Part of a small language model's weights.
Training: a variant of Adam for these matrices, 115M tokens.
Each number is 128 + 32 x the weight over its row's rms, rounded and kept within 0 to 255. Layers, rows and columns count from 0. Numbers have three digits each. The size before them is the row's rms in percent of the matrix's.

# q: layer 5 attention query, 160x160, rms 0.102, rows 67-86, columns 0-159
# k: layer 5 attention key, 160x160, rms 0.102, rows 67-86, columns 0-159
q67 089:155129134100131126169204141128111130085140099119107109072115150194139129091104126121143121093108107157146168151111188053158107092158131125088069180115110068156148134167100112074160081172135097101120091150148076105082147110178052172111082141114109107162105104159085134107103065137118136149129118146150153161117165117155092118156152145115136117165114114130137101155057100141083175155066106177135123118153084108066139125138057174151154160161088123146135192178105203138134150145121105
k67 082:141083119137151143108132083141128119142133073094170121171101113103091135170160178119088108141157196119099181175180099172154131084155092123093164072122159141150185133097149117159130083125141143140119182126122185113145149080163124066157117109146149144145137108125144087161125081109146065100118126161193114143106101108145156107111131159143041110063102150116163140091116180135191092089158152094122114129144167187142100181079167120102067156129192143117128133090168079184119150090102103
q68 079:099063125107112128125151138171138111129106149140190131177133085159165159167151099125134139091153148177109175139115167128164167206122127149137124083115159087090099122155126124153150117184196074146165107143112132188093071118146157144092211177142111116184128137145118153070105097100104173081140125130111166162086112111123193101121094158150144157118105064162107129134153122094121153104030107201123133119104107093120149107117144146198187126158078158114121079112098133115123112088156154
k68 071:097093123113101095175142107156146154143096104110092141092141167146126156126188103192086225109062160098120108087140169127136145096044124127076166124172145151133200073116093185136174113127107077139131055131131138145107142107155162110158160090116134132152165143104132105140110053154114139145105055081155177094185141120134126093120186113151123095126099160129135137124112089111121115148159106073189138107120136069125182162166089137099119168134153134155117099136154128144072112160178157
q69 093:127143094188111105066160109068140195107126128136170124129133114075136081155108147073103099186144081070137197142194149144131126103111088125159120081087142204150103157124122117106129107097064145126122127114133169154128185138116129100132130078116188152103168159169194151157151107194173060150113125124152103130142082168128084162117122179123080156109111085096152184137128168181127063119172131147129141094163133152142119181142188115169124125125154111096171127099124102144112145139080130
k69 105:083177170134083121185097179152130082122146159097085154090147140190067144185088127135134152098095126168113080091084104128131152124076139172107094133137092130112110139157104100148129138110165133127098166164187121136133087135144117128139108126083035116116171109073120134118075163150043151143116149112121166133096154125145152102160181105195128174131121125116101063187143062096150173136125138133121131116153118161087108058073098093094140181137106115145122135108186161079158091122158104
q70 093:168105179150099110125189092115157154144136152096184117054160122065131137099165101130070133168193142096154143090224163150097133068184129091163101129129144141142167148135081135168116114139087125108096081125157132139137175107088145049124111091132194079135128068173104123095106129135153095156109110131133096152085093146173123118133134067124126166126143117135154097094141163140066084186129146062112150147112126135155087163169153166108130086129121167048146113123119095151131125121159101
k70 091:087081071101134140186156179162113067111139137165117111090134147133131134162084122156176116079156193142188112089100117165102136188129129143150126160127100098130089140168153108076129113181162159135101101163183100199094094117146051106079108126106111118115176129132167122067133153110094164142113157124146186169159128131092150099145160165175132149141114147131161170155088095152081087096133091172120141128083070119084146095108057120142120150094123181099100153152124209154101120133113153
q71 083:162096119142126123107098084118099142088164165110090161193109132121084102086124159112216135161112108074159079067156043128084147105097124133176160137225170117156112145134162126144093123148085150125083120117132097122147163115122119079176124135110104152094175195088175165173149186151123148145093130101162124126143138131091145099165132174151172106099126162123113134161163144140073062183166105117110175120202101109164072100093100103128143155147156132153091167155117132137157117111122111
k71 076:191114122141160160140165073137152190119124098145158171179125157100142117130168179140133088076148076114100204148196084093105134163156111129139105176145144157138080112165153129165125147127083154086103117121169141180088159155075066167098088126136125164113137108167178126113150135113163085130140141122131127135105119118080170128112117139092086136107110116113107124087112153101194095010098122128118135181127157151132114142140108143119113112108137132123135140151094146119195172120065018
q72 094:064155059081126202155125137125088095070120142127124132127133092137105102136119122076187062102192112108099198147127153127142152119106119129130132135111077120129096139159178097151125164101163169114146137122118181156109060085173076083201116136093103167138109121119154123144133096133109161093137167140186076130160126123117178186092078178134103143144104120131111176107132120131143164080092166184159161141154143122101154146073153116140142143145083034111155146151176160076147105158133144
k72 086:198191181122159091111100147117096124155132118132117144158102116161115158099083089123090063171112119113106111154083152138123162098114081179139159126147122119131120073142099135114069115101178067127134158149151136052176080103149176172133135125119063109100166090089063116132100048140088137140177169121125068107081132102159119121115142106131140137116184072092105141148143106154138158150188118150162122101109120196065132110103132186133135150127109121199155116151184076143165138137164144
q73 090:109134141157107124106122155139162155120078152145164118137130134099166153175186148160124071144172137111125161144180219094180099094200098107127116155120121111125120097107096093128083170127071119077121117198075122127102103146108109137098137184149210088129080076129122088115129119170159149189159159101107109127143128157118150176144083105084122137071121045135134160133102122156160153100091129119174110166069149124160193183190132173117154087105125113075145097108095106154116140133134139
k73 093:132150106104129098191158140175115117119133132180055094137146089121111115089082034213136103046110108174123093128134102218129155180108168102173125161145133107143080096131140147152094144119154177155128135083109113125140100088156115151150178125077094159171164081086176136106112122123075157107106110134107122136105115090123095113106137126164127106153112167149149108148120132100088120155192141143199121140109068085104129143051141166125099142161146162174115115144101169169151096113129181
q74 090:134108149143160125145062148138150120088098117147163100131151154132162153110154185173157084130139149168087112177162175034178118103142110103181092166156128136112094099128090095136116085145142152072141167139101106110107061138123101150134114210180183123134157105170090101094172183133190171157140130153143102116177141125138161145117137106138152135121136042135168140131081089178165141130089143158131098137117142093172162160136144155111074095141082126070114097075099140171137117207113123
k74 091:134133134130128147186125169150117044132142137133134123124125098117132142092136044145163140063121148107180065114106143174157097174114153165116185105115099110161151159159102178140096153141168152143156086094128126126119077158175148135146150121077097173127162115106143139061125099063100201142071130155113101120130138112145061138128191127127123143201080149105131110128136080108109170141187179125161146127082081070150138088117113139123092142134138180146125128130096180153096091106128225
q75 102:197130151168196077080107121147207110193138143105141153122113140094127142077145082139066159132120122133165069109202103123091106130141144102140118104142140179125191102109124149113139036145098112140104142160113105134173198163087194133103133097115149075094139107140082106142165166158194091170102074101109111144121089113106122157142155077119166124117133159148109129136099109145119109180149082100139125115146120159125106154209121134106153090133203126128124096110080074167095144135125116
k75 097:098126137167088176120135153087093139120159203114131095123121185127093114165176146150158159162158165109171084100091144108152149157161119124110168149187150139134149165161150069131127164152120129142149077159171078109110121186082082141106119119158126124090106103129195124075074194134081174088097112127127182135139148093076123107143099147150100159135125148093115112120100110085127106037084159125113155104136153074167149114151103081134116139088141101094098197129132208102133082120109059
q76 103:159099148180156048083102190141142094125157159098145150130159147153206095107130096136084200125077119140141130117185143102065100155089131114146128095152220129093165119135119151090128075155118120136112140143134118144154161114128133167106140154100197066095184191158120089112138143133198105162095049076130114159111082101109126106127144111151179128151112144099162132140136112158124119172149053138111136120157107129158135198160179139098119147151154146067083090098118129151142144153133154
k76 106:108140173164139165084140178065103121152109168109102131106141134145146137131167132125149125150166144108121142106102132093070134131147112114107097157147165139162129136162134091105120124172124107151120102169154130137127170162083080178071144175127095122046129163132107190119106202139074153123151174111080165162137181119083112092075095147166113127135121105102095111140135089131090136052078098153079190100160151118063115124168121080120190146112126092146106189141119208068138138142107054
q77 078:147126108115132133046154083145112103139193161095113168137111133122059133111098113094122193139119094092157131081118096170083116177055104146149155088173142136140136173097138158127120158101139129162136091085112137143195182138146189160118172044082091139091136142089121163167108103164120122164112122113112127156092099109109100116155147139131130133161102200168108168164174121141098105150113081142080205092124127119099069085124137144131165150121210127165121164159153125055132146097134145
k77 088:134122135123168090117168104075115210098136107175093122149138105115134147105061180114104108145149131128081127128132109065096165063127111118101112126174160128059128084087120111117160129128125129054060146159114176134166175101075128191125123149113138085122135168134090119184160136132112074155120118088056104150093143107135179159177169131134124105109160148174105124161127149119155117089086116113168128101166173141030132159179172097152145126101105172139140118126132093092152202117105093
q78 109:084130136094102155105127125110102120097068126100131097158135114131138134136149133070146088165170128118141127108077118169122147102174095145127159166116095097177098089074200062127090214114159111152179075083122162085122134068107073127137098082154077189145087113114100144083091091118098154114153221136106141074152169141166104111109123145134086085125137129104115140117164129088106128071133171072133117100122167145118077115079105119165107113094161089156146184139163130071157140107144090
k78 120:158136076127104132142129103160149086148150090161167104118125150123143146116134124134116164129072127107127120176154098147175144114067132137165124122113077125115137142111116124118114091095099128132132136106098117112091073097188160062173161108084176157189153127142094125195141097106180092153138118133109092126092099171174107165171093162120136135118130140146206158094081166113172126218138125119201099117077105139207188126118145167120103102140130116090179066134106064174134063125185152
q79 083:110160116120138164217174108095142127146114118090139127127128065111155085120133095184160064134166116173070113180121153116149143130160192157093102150115104104093116101145101127147139138140146165133173163111067147101094121111165129092113111161181116109164116109161158090126158131081156133075165187145184094140137141169102122096106089154120117138061065033119099134112070133086134116102121144186189091116106194050127143172149116161161120137157097095141147119094095132085123132095125134
k79 085:149141109146125136089087092182093098141131139089115095114147111136125126164167096124167096171137127080151086122146116187155158197119114149161133105089088100190111186098134112157130093157099096115180118125154140144089078176183119119105139061102178160130149143078092138101100137051159177144154138198118093072156115113115070087107070099117120173130136086124173143086158122101131127141117169140118096133127088144151159092141122119098140126165140075088160128144098156147086033133141213
q80 104:121127112135114091105093176153111111121130148116107115042109161204165049142138157149133180085091128162087155125162159122119162127094075105129113090117161145073115166143088140140159084163167131145132117175131114172104089135190122091088130141088156096062169170140142095115156135098154079105120042136124127151109078107103130122141156082156137149164103148108158109135172109187143154211146104136100103161102097147137205141105177119127131157173110177082150075113158151145155113163172159
k80 116:084116127170121115107108175068139159119131158114110165148113162132124151116128122112125132143178113138155094091115123089096135170131130142105112199083139131129138141169115140082123155146138162111076145159146088109137165109112110213108108158118068085064159127094114198109090170124038140096113145117106147173138167150087130124114121127149182121084135090162122105152106107147085144105114058117145184062190149093054085142123064111104163151128146093134115189166098177077148152151097061
q81 097:133095115192144110069157171168140144062174150153140183132173149107186122085139151133128105140139090123097162089150107130083117140110086115134111084094142138090097161088114156090116081116137141103104144136164080168154206183127129176111157143086183136086165200121116140142129127165159113164102067098075121185136073113153150094147156093177128125190090175130149177158152129168117088171099087116086180105168104161106133149123179139071136109139138157098104094134124086157160092147110152
k81 095:098121085077124154145198161134136117098135094179136135136132117128128105129126162115150144093170109166071150138125141126116155097126153112094152146150136132082132111146129099103125168068154128112067164120096157087190145123088101144112157180170119067084094100137140155164132153147135132122114109071136126185101110142098175197192196160119130103110114130184104136164113123159160076065147087116199152105105185153094138167190123089141080135077112194132087117126171090135181206118140091
q82 103:135122148189130083060097152126166138108149126089168133102147103092123143109108110116128123155104165117085148078170108191079090083113099110193133145077153134167195114062123134089137132139144178164117125112150161127165127137090126152077089087127163136157183194122089107153090146098135121142113130115143143115142157126196154114117182116133123151137160173121155125122140147165074111156134161094127165100089093187086052110108174100117141138165207111091120132097136053167098074162106069
k82 122:122153100088118141128144119147134105139136097196151124084178113125103137124089178120127136106112118131151180123123140116199179083087144097167095136184066116093125095139109131118128128119109113073122130159111122108089064065125092086135114119141176129137072084165138160180105135206109088181144135135047147169126156119065157111156136131110125150136134146173127141111058152104160158132126121159208098133080118099126187131140110122151059119042131091087179127188121134071171115110125112
q83 107:110125165118166174148105078154090131069119127056145083177119104091110161150145077097151101123116128081137103147072094119141124129165105203129151106102161111151130129116217122187177192121166143159161079121079201099142100106117127102146123128159078149155115129100132128090163123101166128075152190103185162095156127127115175161110111152124106163079103085114197123145150135100100116049127164122075099175145186123108092139137142143137136099125141102174120133109097130095173194123115122
k83 102:120133159152117134113094102104095146163166138100086138093124162099095151141104103189108070104119114149190158121157130164091129189093084157161157081106085145147130192138135128142115112134120101148167100125158108135126070112149137053142156118093139131164143155098149115137101102129169114136100112180144093122128117108143057074088102136176060152109130121080132161085182116146125168178127134154079107138146099137148152119102187154115114137206132095069228075150105113141155070142151213
q84 105:147137159141162136178132062103133122148154111096166125123129080090067190114117074095100086165145176096099093159142094139118095082169190151112130188114096133127116115118187137146178140131125165116128111097087171068136182140092142123185130115194137129156087131143137103151100139139137165130176179155181132102147182158146195153113093190107105116094168065159159131113109177108080159035118159097139142126126133092102077111110109136161136096104124095130120162081095129109113181100095098
k84 102:174100147107126111135121104157114152099136104108116105159127173103153126145123121125130124120111121127198106107164151193201118127163132156176095105125099103198120128137166119154139122168145118137196103104144126113112078128151180020124106116122144168153120111131153068075136083088156117125099144175150144031130139114176095086086120152102063135107117086064146170092143147106125154148153185108111096167131099087190097100093153144140127145156160124106198101074135119154117069128114197
q85 117:088120125089137147217155088082155152209100099107185084115113093198115138094154123139061110139124172158130146153139129176199147106155152126127110169164090120128125077132106106132177129177096115153181174121105145073086114142145148114163094110157128132179090078154153120124128119125119130163144167181140116082091193115150108137127161162096093078091153065136112119088092151073111181117141157112189132126091150079163103098140077137202079107126115137118168122125107145098126082115132119
k85 108:156145121186094127135080138098113136148119145094139115105109170092154114150085096142150175121147099120170117096126193128175122159132123120176052139114119110154114129128153160120123134188101106106144117169175088147050114160185121108124092137106112163137123126084130141083120167137105126138101119184101103115219148073135075058092093130172113127179108128113124129148151072090077171175136120114100108128127034103124125090069094129080171102133133089115155147177097200134117072178103157
q86 107:125132163106135152190125093082091126149150114063184108177086136120066181148133054078086078136095153102179103152102083123150120126159169163136132174112127066138100130117188147176143149180121152134147085126088133106085131112112115109152115135166104136158100120122125122114107084124114148108140217151149155079163194147116114106093064173085080099097162078128129129146112122084083184095129119093154159121140142064110095104124127163181113116123103068129132116126081179067144167114114117
k86 110:143116168176136108134077124101080126185131135122144178074099192133131116157079092155138129137097103110193112103142162118125111175157105160171048117096097138174141127131090135122158120174077107144169125123160117132080088142194141119142110120119121166156188191116075163091113125126124170156124118181091071151182113131140074065111074111132096151163133106084127138124136112139077183164118141160063136133161087119126108135080141129134170123131166101139168118143088176100115060161121209